{"head_dim": 64, "vocab_size": 8192, "norm_eps": 1e-05, "qk_norm": false, "bias": "all", "init_std_o": 0.00944, "optimizer": "soap_variant", "lr": 0.00511, "weight_decay": 0.051, "final_lr_fraction": 0.03, "batch_tokens": 32768}
Each number is 128 + 24 x the weight over the matrix's rms, rounded and kept within 0 to 255. Layers, rows and columns count from 0.

# layer 3 MLP up, 512x128, rms 0.178, rows 72-84, columns 0-127
[[ 87 103 158 118 160 151 160 113 110 128  99 164 155 126 110  85 142 154 144 159 127  94 140 137 107 124 109 123 102 153 113 138  95 114 100 116 158 125 106  84 125 134 110 109 100  93 113 140 156 136 154 169 130 158 165 163  92 142 121 126 113 126 149 134 130 137 104 132 140 120 133 121 124 131 114 115 144 127 134 123 154 159 142 168 139 110  99 155 103 162 105 115 149 152 123 154  95 138 127 106 119 139 132 133  88 137 121 153 144  95 101 136 103 127 187 125 150  87 136 178 148 156  90 109 159 125  99 112]
 [108 105 114 144 166 103 167 120 136 157 110 116 155 117  96 117 115 118 199  97 136 185 172 157 163 124 119 123 109 132 167 123  48 104 148 138 106 173 130  71 137 127 115  92 132 130 171 126 153  91 117 126 182 150 115 135 155 138 124 102 151 131 152 102 129 134 117 154 115 135 166 133 141 126 112 159 150 162 107  61 113  97 142 135 133 120 124 112 133 141 139 138  79 152  96 128 153 169 118  90 110 141 122 120 107 129 109 165 129  86 123 142 167 126 129 168 212  99  76 128 163  89 169 118 145 162 129 129]
 [142 126 142 104 154 132 136 120 129 170 153 152 136  91 105 141  96 156 109 117 148 146 118  85  64 147  99 130  81 107 150  94 114 130 177 114 132 109 143 121 129 169  96  99 136 174 100 129 143 139 186 134 119 149 136 111 141 125 112 139  83 112 199 161 133 151  84  62 125 127 103 132 125 141 123 149 171 101 138 122 149 132 154 106 102 134 111  98 112 120 150 138  98 132 134 140 123 124 121  99 124 112 137 108 166 155 145 111 151 112 115 107 136 137 130 114 128 124 155 138 119 159 145 140 153 201 134 133]
 [135 144 106 115 133 115 145 144 116 152 165 105 118 103 144 102 123 144 158 145 125 112 127 128 117 136 106 108 171 139 113 113 127 129 124 136 115 146 140 121 128 117 138 146 153 169 135 123 110 135 108  97 117  92 102 123 129 131 156 126 127 102 174 166 128 147 119 112 138 135 118 153  96 125 108 125 164 131 117 147 150 106 106 151 119 122 149 144 147 137 171 127 141 138 116  92 128 104 162 106 151 128  87 119 108 141 132 142 143 134 125 158 147 135 133 138 137 114 129 108 110 165 148 158 167 129 142 133]
 [124  89 161 118 135 126 122 123 111  69 131 114 189 186 126  81 106 137 115 129 143 119  94 114 140  94 120 134 125 114 111 135 155 140  99 100 144 107  76 124 140 132 135 100 118 145 110 185 117 146 151  82 151 141 106 151 144 117  88 125 115 143 145 130 121 161 140 134 125 109 178 145 109  92 134  83 184  98 152 108 125  86 131 152 181 106  94 132 171 101  83 147 148  97 115 119 102 135  85 124 174 161 120 153  70 119 131  83 145 122 142 116 127  91 147 147 170 152 124 159 102 162 110 169  99 116 119  49]
 [169  95 127 106 122 135 115 162  85 153 154 151  95 128 133  98 161 109 136 122  92  98 134 124 126 128 143 143  96 103 137  47 174 106  80  99 195 137 111 157 159 118 123 116 139 157 165 204 138 148 119 108 163 174 144 156 133 131 110 164 136 112 111  95 163 141 129 102 134 116 151 163 152 155 118  98 144  69  74 137 167 111 109 140 162  81  86 126 100 129 131 171 121 142 143 109 134 143 138 129 138 157 143 112 125 125  90 164 116 154 134 125 132 138  85 129 162 157 148 178 148 115 136  52 125 107  99 132]
 [131 113 129 144  99  84 105 114 136 144 122 145 126 135 160 132  80 115 155 108 163 167 123 134 123 175 138  46 141 145 157 142 120 162 167 173 112 116 140 146 135 127 160 114 143  61 160 156 140  93 162 138 141 104  73 145 114 121 139 107 127  89 117 149 157 111 122 143  68 136 130  81 110 114 100 159 136 104 126 163 159  99 188 127  99 122 112 150 139 112 161  91 106 137 176  93 160 147 104 137 147  98 101 137 131 120 142 163 111  80  80 127 123 120  67  89 150 172 104  64  90 144  76 157  97 100 143 145]
 [127 129 112 143 145  83 119 131 107 120  98 168 159 156 132 115 117 116 138 169 128 104 166  94 145 168 104 170  77 123 136 150 142 118 167 161  99 174 113  78 120 127 112 114 137 129  80 125 123 121 112 164 115 133 102 149 127 104 119 110 123 135 160 129 129 142 114 130 110 140 156  90  83 107 132 140 147  81 150  87 167 100 114  90 136 128  88 102 149 146 105 123 140 139 144 164 113 148 118 118 126  82 137 151 130 149 132 124  95 123  87 127 134  88 150 143 148 119 143  69 124 140 111 178 106 134 115 133]
 [116 135  71 151 115 115 105 112 111 180 123 155 101 132 132 130 147 127 136 123 146  95 133 126 137 135 141 154 128 122  87  86 159  81 124 169 124  90 107 164  88 148 103 152 126 162  88 158 130 133 103 159 166 119 159 191 107 166 149 125 163 159 112 118 164  74 138 132 120  82 135 163 110 185 147 120  91 121 155 159 109 132 143 114 141 175 122  93 135 151 136 171 108 130  93 156 154 124 145  97 140 144  91 111 150 138 152 115 150 131 125  79 113 134 117 171 139 158 123 124 152  92 125 143 137 130 122 102]
 [108 148 112 111 171 169 158  97 138 165 140 123 106 121 151 100 168 120  82 154  87 139 133 117 158 108 106 159 134 135 114 109  53 121 117 222 138 107 123 162 124 149 126 134 179 117 127 143  87 112 116  81 129 179 185 139 132 110 164 117 156 149  67 125 111  92 154 136 157 139 122 155 109 116 156 125 132  93 166 118 133 117 126  92 127 116 103 124 145  93  82 113  93 179 170  47 105 170 122 137 126 107  78 147 126 107 138  94 159 116 108 105 134 122 102 125 118 147 118 129  92 120 104 124 124 142 129 132]
 [150 160 141 153 172  73 102 144 112 121  90 112 163 129 127 106 118  88 145 111 125 127 105 122 114 100 130 172 154  98 177 106 133 124 113  82 161 136 120 128 174 131 133 170  93 128 107 107  97 129 158 141  90 128 126 153 133 157  82 103 152 115 141 153 141  93 126 124 116 143 139  86 163 132 140 142 120 127 109 133 141 133 173 123 106 139 111 128 117 130 134 146 131 133  92  95 134  99 146 120 129 107  96 170 155 133 104  94 128 137 128 131  94 137 151  92 123 136 126 130 161 159  94 166 134 137 130 165]
 [113 163 133 155 139 161 122 156 140 159 153 147  95 136 124  86 142 138 137 150  82 138 145 133 110 152 108 160 142 137 158  92  87 161 107 132 119 133 117 149 166 120 191 126 143 108 116 152  72 168 126  93 144  96 112 143 150  77 114 152 119 128 106  90 113 130 154 120 152 145 123 100 136 129 109  64 125 107 141 141 110 125 119 155 125 115 132 122 130  82  97  92 108 107 161 155 148 175  81  89 122 136 138 126  98 166 137 149 116 146 112 147 142 138 151 148 141 105 114 109 137 159 157  87 117 152 156 143]
 [ 77 128  91 155 165 161 137 146 115 111 124 130 137 142 154  76 100 126 117 173 136 161 126 133 161 118 115 168 131 155 134 121 137 164  93  98 115 154 100 148 125 163 170 165 109 146 131 139 109 115 124 106 107 153 114 114 128 147  95 138 157 151 142 132 144 124 119 123 134 133 127 137 101 154 155  80 118  54 134 119 142 157 147 126 125 143 144 121 140 136  91 128 131 120 131 157 106 111 129 125 145 171 133 163 115 137 118 150 114 150 115 124 110 124 130  89 127 142 143 110 103 136 136 130 119 101 118 131]]
# layer 3 MLP down (transposed), 512x128, rms 0.133, rows 72-83, columns 0-127
[[143 150 115 134 100 142 129 120 110 150 167 116 103 134 120 108 104 146 108 129 136 105 131 125 116 135 143 133 158 121 148 146 163 150 117 127 133 148 141 145 114 130 191 186 140 164 136 168 125 100 152 109 119 134 108 107 101 107 140 128 136 174 134 100  92 130 127 138 109 116 110 107 130 110 157  86 177 108 135 112 120 133 124 157 104 142 107  73 122 145 120 122  86 157 130 146 148 119 127 129  85 120 115 156 103 131 124 173 111  94 103 108 106 102 115 138 137 140  97 128 128 139 119 113 156  88 117 136]
 [132 133 153 153 106 125 111 103 135 106 104 184 141 118 125 121 126 124 145 147 134 162 106 135 141 181 130 127 125 119 172 133 122 118 116 156 107 129  97 122 112 150 163 128  99 118 137  57 160  94 142 102 122  95 113 148 166 103 160 173 149 144 139 132  75  93 119 165 135 111 154 141 149 133 117 123 155 156 134  89 146  76 147 116 153 127 123 160 188 155 146 138  91 130 131 145 111  99 141  83 143 125 147 125 100 149 200 154 124  75 105 169 110 126  70 148 110 156 182 146 114 129 106  92 104 113 125 101]
 [150 128 129 118 110 107 121 159  96 136 117 150 116 147 136 118 135  83 136 117 125 137 134 142  74 155 114 146 116 109 109 174 106 121 146 150 130 136 136 135 129 143 122  96 146 113 120 101 135 138 112 135 162  97  69 125 148 116 101 160 152 150 102 135 121 131 133 170 109 125 154 126 150 145 127 138 126 112 119 145 131 166 126 123 137 114 116 109 122 131  92 152 109 132 119 149 116 140 157  96 136 137 133 108 143 127 160 122  90 137 143 135 142  97 137 141  79 138 126  94  92 117 145 150 136 121 115 170]
 [120 116 130 153 116 176 103  97 147 109 119 124 119 147 128 128 123 129 114 120 149 138 122 128 166  99 129 127 135 149 155 137 147 117 114 138 100 164 135  98 140 171  70  89 116  76 127 117 107 144 142 154 171 154 125 153 118 130 115 115 149 131 136  90 150 161 115 171 121 131 131 136 136 125 132 100  91 125 153 112 141 114 129 123 120  98 121 128 111 147 105 145 100 123 139 155 134 173 138 178 107 146 130 131  65  92 167 139 123 152 110  95 107 121 129 109 112 167 160 118 121 107  97  85 101 118 157 138]
 [100 125 147 130 100 159  83 100 121 150 149 110 144 163  91  79 119 115 142  97 168 125 141 131 133 104  97 149 164 133 161 129 141 130 102  85 114 170  98 154 129 142 127 143 118  97 135 123  93 104 183  86 119 129 207 127 140 125 131 145  84 135 130 120  85 115 126 130 139 109 124 168 169 113 174  89 157 144 104 118 112  94 134 116 154 130 135 118 128 177 111 125 104 161 117 114  82 111 120 125 136  91  94 127 156 136 138  94 134  91 122 125  79 157  78 209 100 154 140 176 103 138 122 128 106 112 117 148]
 [129 161 145 128 131 134  67 136 114 125 136 115 128 132  99  93 135 121  82 165 120 105 128 119 153 122 114 106 134 146 119 128 137 127 126 117 136 118 110 140 116 145 109 116 165 141 113 150 142 120 137 157  62 160  99 146 143 171 165 111 141 133 100 134 141 126  97 142 196 122 128 155 152 132 132 107 150 123 168 158  92 160 149 132 168 142 141 133 171  55  82 181 159 126 133  81 153 153  80 139 162  82 129 128  83 125 105 112 155 166  76 176 121 120 133  93 170  63 119 151 109 136 111 123 149 161 110 127]
 [163 145 135  49 101 122 130 145 115 125  85 139  78 148 136 147 130 114 135 103 156 116 134 137 129 156 121 105  16 137 113 135 179  91 122 169 126 153 124 126 160 110 108 133 133  89  91  69 145 119 148 152 125 111  90 165 135 103 125 131 179 126 157 111  94 151 125 157  84  89 135 110 137  92 126 113 102 142  83 124 141  99 118 126 150 123 159 151 139  74  97  92 109 197 101 126 130 156 161 146 105 150  78 127 134 159 153 135 121 158 114 107 137 161 132 135 124  95  73 131  78 139 125 137 149 112 157 115]
 [125 114  94 137 152 134 122  64 139 163 107 104 123 113 126 135 117 112 119 138 128 114 112  98 140 164 127 117 147 102 114 124 151 137 114 149 122 114 134 113 176 157 114 134 147 115 103 139 115 164 114 157 147  93  89 123 125 116 162  94 136 108 130 117 169 139  61 142 112 137 132 122 150  89  95 125  79 168 138 172 125 133 145 144 119 118 124 157  99 130 134 162 106 108  76 100 136 130 120 142 143 132 123 125 141  90 125  91  93 116 123 121 118 110 107 116 101 130 138 169 103 110 113  83 112 112 117 122]
 [120 132 162 126 155 129 136  83 145 100 125 142 126 133 128 154 169  98  86 133 132 114 145 115 111 187 145 130 165 121 117 187 140 144 126 137 141 156 178 129 124 157 109 145 156 132 126 112  96 131 141 144 138 122 130 121 142 117 101 111 100 130 148  80  81 142 106  94 122 128 127 110 177 113 164 142 152 139 128 103 123 120  85 101 107  67 121 187  72 145  91  86 131 145 133 169 133 161 169  86 104  95 103 120 165 115 109  95  93 123 121 138 122  72  86 154 118 127  92 107 137 128 149 112  89 109 124 159]
 [112 113 124 162 124 110 100 112 126 164 148 117 132 125 118  75 148 144 144 174 116 149 143 110 123 118 121 177 110  96 176 126 119 109 171 125 103 126 152  98  85 157 121 158  92 100 155 134 101 100 100 105 165  72 102 146 131 121 109  74 116  74 119 129 115 132 128 117 132 114 162 121  94 140 146 180  70 123 118 122 111 117 161  96  65 131 137 153 165 126  70 138  94 115 151 139 140  97  98 158  82 154  83 146  95 180 141 111 161 107 180 106 136 114 179 127 129 168 127 101  89 106 148 109  93 170 178 186]
 [197 146 123 123 107 117 162 127 118 128 157 102 120 113 161 177  90 129 131 125 100 156 144 163 134 111 130 116  82 137 122 113 135 120 140 125 126 116 142 145 156 126 158 176 131 137 106 115 146 132  91 166 102  97 117 109 129 122 142 116 138 140 169 132 101 136 146 147 158 138 127 116 122 148 156  94 103 123 114 110 154 145  92 129 129 168 129 135 111 134 163 126 107 107 107 145 116 111 149 134 119 156 142 141 124 160 151 166 158 112 105 116  99 111 159 111 125 145 118 147  82 120 150 128 121 116 119 100]
 [102 130 123 149 151  85 142 124 118 134 130 119 164 106 103 109 116 133 112 138 143 100 142 145 117 148 176 145 145 139 149 156 133 122  92 100 137 147 120 155  73 104 122 137  98 161 166 161 136 107 143 141 185 136 136 104  62 132 162 163 120  59 112 138 101  96  98  95 155 131 174 151 112 121 123 150  75 114 131 131 174 119  90  69 123 120 116 163  94 113 125 163 122 125 124 124 101  88 136 135 123  75 138 129 102 140 107 109 171  86 110 146 139  98 139 131 176 102 116  87 171 113 124 145 110  62  92 107]]